Each number is 500 + 40 x the weight over its row's rms, rounded and kept within 0 to 999. Layers, rows and columns count from 0. Numbers have three digits each. The size before them is the row's rms in percent of the matrix's.

# down: layer 7 MLP down (transposed), 640x160, rms 0.282, rows 95-164, columns 120-159
# up: layer 7 MLP up, 640x160, rms 0.258, rows 96-165, columns 120-159
down95 101:528515474475491463388537482491587500510515489517436508539533502518459470452493468507524500623452516482493486570548544498
up96 106:539491467534595461557509492468491460546467530398457543517537538575494408430437503510509500519483465460469489540532475493
down96 113:539463503503497430509539493459458390520520450452427546497525520545492429418465390504427483518471532525465507515546485537
up97 092:475470499475499523543501517482445532521555502511534616527493522557543502511473506553462476499486513507513503463490460487
down97 085:472458541486515428432482464523533402539482518513485465470553512475490423498488488457523516546438490446454487467480527485
up98 101:587536465493498495494529429484442500478533474500513481515419442526500400439480492454521434464496541389476522502532492510
down98 098:554528483561494505508488588495509464458516482433501534527556514510570441514487484461430483470475524446520506486550486507
up99 104:491484501541508486536485438433436491531477552554548521467498461547441431482455535529499568493527492501504553518467503550
down99 106:488514464525551520544539448484459477559510420480544487567575508512455430485490485532479514454489505481552515478458542489
up100 099:564545516517590581513567494440491497498471476643514536461494485496500404502481490517484596486527493454461517510552452532
down100 091:508475458486480609433560485538528541516487504482527527475506499550488510468483427541528555544454450450532547460569594478
up101 108:504500527498476506504516518455507479481536515496456576504496530559479512522449489512440505474486465455486538480503436578
down101 109:473421503560542524586505434479429570553486570526580503506478529494536446511521460480414583432478519465475502464403521540
up102 098:475491397474515491470472451503511531484467515514515562495459568554517436506424517515459513466549491450503496483532509551
down102 096:514428517446489503480472476474547563386554467557511485415496467479523539505514554520517496536505490501530513544558451482
up103 107:510529374595530520452490483515495542501516503390561457467500545521528440556485557483485532437521512494490485472562510482
down103 101:493475478500474509559514570545480418487478455477511526516412527535493478508492440557457507457452546518522394530503476513
up104 108:479442506533496407446548485497422516617535495501498499442429550516477558494488472490499577450528539468510518579544490500
down104 100:510365469517443519539446483518498549528521489472481456537478493538474537486553453515541538477534511551522484528478534529
up105 091:480564498458543467554484457420447512505491459564515516441490455468532485472475509550500549457534526489504551530458518528
down105 078:545469542521606537462540481481519554514475476480500490577624520483424505554564494531522479454490480503561475519464592480
up106 098:545532429479526524451545484433482489469474548543416556523465479582513526451433531492495489457540502473513483497434468466
down106 092:444421530447476497580498546422446506481455464548552487517455591542516602517546519585422569436518538484557552459551507487
up107 086:511562550534457578523494460476502502515492508460482526568503507490464468494468493578446470475493453461527434548452491542
down107 087:479497394515482477401556439473518501485524526534458542455497522510536514515488551508526462582472455463528490548562655566
up108 109:513508507490490488538569471511490506496465426497452462439497506515520534515487541486445500490575496440468484501476542532
down108 117:523479570488418489553492509471458410505568455569437521495487489409490463497522467518466453456502501487502421502471479451
up109 110:529533486519630538479537447469482480493497558533504454475471480545527535423447504461407526488554437524522596477460540561
down109 105:526465515475546406556475513525489391456459562580493497542497542475444548503508488508413558469482501515516487559545525472
up110 096:561490502528508522481551488466500584471497540480566531452512513594493513542398548485500504500547549502491544461465493547
down110 089:511530507491532515498446549550482516490534501601459495475514446512513476473512526537458519516504449455524462448517514506
up111 111:470477508552594436534560548480466513542467547510489524480573491536455464485495500442470520518490485506512566556438477513
down111 107:517428531514487496501502582446513515529497548606498484506520538606409478475503474522467452499468557475484473490443489516
up112 096:604574514486476570544478429499454529494574555562559500431537499481471499543455509512525565502533482530487552474536469527
down112 100:558479555494460539509482509507517558445494534548526573452547516561549469568486510493520521497460489531452526544422525536
up113 096:536452567539470567474626447496493490550524528552468485504522515539454467547486577547455451484524475508518518522461467532
down113 100:545523464473525503348472500530601453508442501577469525473520471465502508535549486488586521642497507520491467436491506538
up114 095:493499567499577483540548530443540498524496491539385537508459537553468520555482463508376477492507483447411507451526569550
down114 091:466548516512503504510508536551495528487591512458507569509551449468497445523491542488501498497477528435475542501480484555
up115 110:432504486574494439519530463479444432575507480493428545501387536506423478517507505426479531482481549464534527553505530499
down115 096:462483443525438521512475545496438429481516487495462486458433517499421485465541510510485493494484563431514437496504509471
up116 104:571562432472505592472508468521443414522431439543443486465442482477519471512480519543527521492570520488461481439497490514
down116 096:513481466513497518490499468498449430511518485491504471530538494460516428550536518495505506438490551532491476566523507535
up117 095:525510458496498440484519485443427480545505565494450486499477493544522505447468503512465488477458484509475548521386500471
down117 090:481597452529499420552534601510463452462442585579527474459437507534441528545462541551501506486475416505525455501506460519
up118 093:469553394460506523514496474489526491580523516479488499457523504452492436514472488475555496506466494525498484485521559504
down118 091:466482538499544436430425455508580469474502566472505572447505465493531479431542557492522534596409492457533505666514463493
up119 095:485550511484512498556492534497497499567529535507529499501521433462529538586491460480437517514507486436446527587521541455
down119 089:490513448412466529573477522523486520545506454542464521440421506493569546513533561532528538440546516504483495649470559522
up120 116:484520478498483527506531435456503483576501518463476538454489476590453526478475583512480564503454489517535602477456475492
down120 119:499461498462547428490441503561493512488443547502435470506490481514542499451512539478487503526550487484483502448410485460
up121 102:486517512525516492471499464557455462508450542488431540513517510515546462516382538546449515430566522457373524496495516535
down121 107:508512511445484507536567534504412479538549513539501571495535477442502461452481518495376495450436485492512465459479465508
up122 098:488523435565560585451488397545516517481518499478513472442465497502542523523469585446471535462477534478524486540531462465
down122 094:557494529506488449552491536490421450459569453499433454500483542526466533504521453441436558454442526460561463557484457570
up123 091:452474485489491527593572522524474500499510537515518478470470469493452472511503500488508521573556512484502519439520509483
down123 087:462434512526532532372544493482590483515517479484507569517525490537468527534517495486545525611530498546541501482492465452
up124 091:515507446520508532470435521509482565500562484473541516497484547527506443489498532523447460528502548490494479455531529509
down124 078:465553504476516487466551540515522474505503498453397501454519568461468478466444504479478510510545458479500567572534431518
up125 101:522516567543484467490528489488432569462386521420488499450442534568448514495502528556519499499486529439475568471510534509
down125 098:579456530469461489564469469470445534492460479443496471534489519490504530471557406474413495403435568477487508463454476521
up126 099:514487429472496442476476558444493566551429517470488538431477521432421568441513496449479460508525490494466530534561453501
down126 094:497478479384514492499471543469498533519509480534446499515469522470534545523514500444502442536522459496547476629521546500
up127 109:513514487545504521449532474459520511483549387565485463542491503541500553530512564467423487442549512491533592550515536475
down127 110:507448441575494443470537496549551515478481435479526509482439450525559531546485483539534461531532506557531525579445547491
up128 095:526472460452456493433475450453448530517580506439484508447460579485479548483525477532436498490488480464478478554452500593
down128 085:436460463457432498583456459428446514506495541503493595575503523443503544418465479557422510415423495458490514453537559512
up129 092:478491556506510502503535535549486530474514513529393608497511513526436548468454495554537438482505418502477535570509455476
down129 087:477477462490442591440562510534505457421563533481499539489491475407448573456496523491520452550494500534529518501456423541
up130 100:514518518513441487552606475502536505558468458503529470477533558544470506481478557486540490516454458560505535581515574530
down130 094:558523536508519525492478526509484468489499587537575536458565510559507449475503528506487573482478588532532472473477463555
up131 108:506546480492513504479516524449437563516488546515499531515404491557524472512433561442504525403557485496460464466516531484
down131 111:524482471449572487507484498485474478440563565556538563533480557520511481514571471520526469529508460534504521393450412424
up132 098:485580532483491566490508481487533497526435560547513502447567525456489565471486592519478447491449523489505570538546444524
down132 094:467469525464472513489511533491445516512449507494487510505464527470445514524562523493419472532435457464468505576547553460
up133 095:496518494522510524526512509534531525512472516608443545463507510472488433559476539490460460505542456453480539463462437531
down133 091:521500443487518534393513460465573456511526502509459566525481450525432546547482544556591481596490472508461460479553457506
up134 107:526549504521490515483490478492522490513499505557473462519450506518542519511477511530444480543565487460504497525446527498
down134 108:523504505497546598486497508587545534494531535562570461544547491533534511462586497492536444519499517439476566532530462475
up135 105:437564490570501472422460521407398502526501467513522481464458505528445493544515516442470478516511472438515494526520465520
down135 098:486480551541450470504478550447576482526494521531577491509561427422421527491533560514523461526485392416558487563532509471
up136 081:488491447534551528527474462529497507550431526488527504454413481604541566411487538512455491510578554500456476418488492531
down136 111:537520520552482466509520550460594452473576536515408506461448479533532550530484550533565505462547584489499524509558478476
up137 102:500481531482559550565458522446511476499505496534496490481463388490530490516470493521475564549488470487437433547485537559
down137 098:474485529504498517458477550566419555530509544510542426531458475507475536473529466538429534501384481547469441440432518540
up138 095:535512470483540489553484451443460472527492515422470492492486502458538489484454559478445522438506595459495485544589481478
down138 082:464541470483465523463472553569512576524557487523463478477559506504496457479511504525500535513430491484535469539520458496
up139 102:542505523482547568486468493401487483569580469505480507487527471438476510489437556443479512502461500492486489503440463478
down139 104:478529530416502537405496493480597574562515450480494521514468508456513504476503495511572477595512469539516582454537527476
up140 099:519516462500520441479556501552496484565502589503508532452510484470534545462503475413443526471493472472470536487522507514
down140 096:548567503496516437485473550471554426477556518485476490450458514506511500493550413425489513523477529510492601496504547461
up141 107:477580537468492495584489487525531480536493524492414568486439597481495538500519517504495458434522547508515511521573529477
down141 104:533534577482481470520577539487488491537524478503514403497486514467459540458467502483493539514531583477527428533459487440
up142 107:552583445538547423464455508510523515460527508529435452427479580485530508498499506490441550443510586462462490532481500520
down142 100:465500514593476491484591520582508533482506457426582425488477523528554560559512497469550561513518491524500484546514514497
up143 111:508624471521480458492530537510451443495501494548424563437512478459490526478459517522502515485545471504467575490556473543
down143 114:488536542533544542516571528534531474500486572476560566500470532616553475520440501496501556459540477484528529500534437527
up144 106:565585465528521481500518389465450574477467485524486454451433538469456570463532498568471528495522482464460489469467405515
down144 102:526486521510414521491449423506487434525471429525512467538487524510401483502631456481512542484473497488475449540499579529
up145 086:460466492560562477488506485509482539488527477497580582421563543483518468548454569538489512505588509456529539577535459464
down145 085:523452483479439464369513514558591458496465554502499494464463583489478522488518461483560493615535486474498515377453488492
up146 069:542492435603528475568521508388510504554494505483489512486422555495454461502439545482452478478484480459434563556470489451
down146 101:513472419460496521525542499479485616449515521524438483447545505526483484526470572517542507480475509566508546508502463532
up147 102:504479532574523503592514533496432500559525453468452511472444462523502491501514496526560562485511448526512544588459527558
down147 098:416422531470483500431533482523526526510534480476478486504451438529557519447517439523543509536425496546555480555520548629
up148 097:481496419613462493499496502427469477503475531458523557440514527507508519543487568563504539495519513486516474493511534499
down148 089:486449418564501516449519460571482511486440541559483513424514509473492475437495490559477554497566468488511480422580464485
up149 092:497538497436474456583525494552539479532509563500488538476496500421492501577488511423547525498554518450455537495498528535
down149 100:516476478553470515387519524522622506485469543477511506471563504507425537492507550524609541617457494534489493453456514482
up150 112:526531454490485479568532479439502460510503435515424534515505536539525446481477498462514506474499459440454552557418499481
down150 118:427512483488464508479501535508525554437556481468541482463576432501532494582533571501558564517503491528512519461583498543
up151 095:498523549515515576536518544505495485546528460525515476560455533573505474558432493552503536458482487420490461513527510512
down151 099:528473519513495514381538532486505477533503479506493494476495540564547447459492513516474520610446457485521509380465541455
up152 097:490492506496483565491446464501449489511508495482521582403494464493514526423497480525465523439561508542513500470494503558
down152 094:462485501466476486480526558533508526463522537461505429430377433466537507496602519545511461483529461548493496445510435552
up153 111:486515491503529485531446467437479453519495535503446479479454527506494495507458514524523477498504535513424525450576527500
down153 119:505479479481542451518459447522491432493506504499414449502528506421510459507535500520475453475442506559450466526531464500
up154 102:518520500594531492587570431489478507512508529461485506447458490478538466466452557575445548497491493476431495536480454515
down154 097:482506474519464476554535522492451371507504454468558486506414496489549567429560508525395523454470482479470468450533487532
up155 109:483493450505483542451531414467479511507529532454485523451464472463509530487470506520486413455487540513517475457451550469
down155 106:522427456487461483516491469509485467582553521501525522454509544532510492483525547535588505451400560560532490471505546430
up156 061:490529435538551528484547454470468508523493496519512516395468538507478508498424538434456502506550467429433570529491458543
down156 047:502533534429498493580437469437387507501484541462502558477529535500404484500462479577451555429449504485535578457517450550
up157 106:480540419552543517583570450439513470567425413477539540516515455542481505527417563488494490569510522523511494488526464552
down157 099:532506446526496479435528504514423502541486458486568543496513504532519544511442455504453477583483515538482538423488504557
up158 103:549543471550537562488552423482481457481436440531446519509462458434481516491463569451495463467508487475470476503526523567
down158 102:515534470539458541582497524518446487467510541492518493542443509515501565505460491424485538422464561545566469437547530567
up159 118:479504490445487567464527522461476472537515514423557493457476517573465498510475533437442411497475446532470494455521590527
down159 136:465477469510475498526528517481430533561527417466478487516446553464509488462550437436460405471441520548554442402469533485
up160 092:581481471540563589514531502511555528552534514514453543496521534494418536498392545563454513498524418519504479545525527532
down160 100:506528535572541454382505533535571502528506465495534513521542504465470454553593490444564487620464513545511445375499510429
up161 111:477516516511469591518541501458466500478506520502593549409447500500443482466477526389515457438501454438459517454506498458
down161 113:543540479506491537436463470549575404426563486502460484548510526491426485446465421483526497579455518500532508578532506558
up162 098:500447486545480558512535467500506499507537448488489462517472556519566450537495522505468465474528557508490530502437488476
down162 090:521470539455450489515561518491483464459464534479547496440555476415573477486494557510462518482548555502526476489490489468
up163 107:473506489577518519581550485441507510536527545524520486522448515448526501555506497470416506527574478458555556523506476486
down163 098:431468524515439470423491535433543509504499497510522575495501501573504494498510476514526540574442554436509524452442451562
up164 106:545523524471572505526479530468495439502485485463490477436512518539511418479491516564509494461488515505505608541491494557
down164 107:524467461505538518594530471548421458452439493477479462469473501539501449528505466574400507396485490462539527500544506538
up165 097:536504534550461469557508475552524478503492551509476474504478505565530519454462526524557434526547536494501600533483584519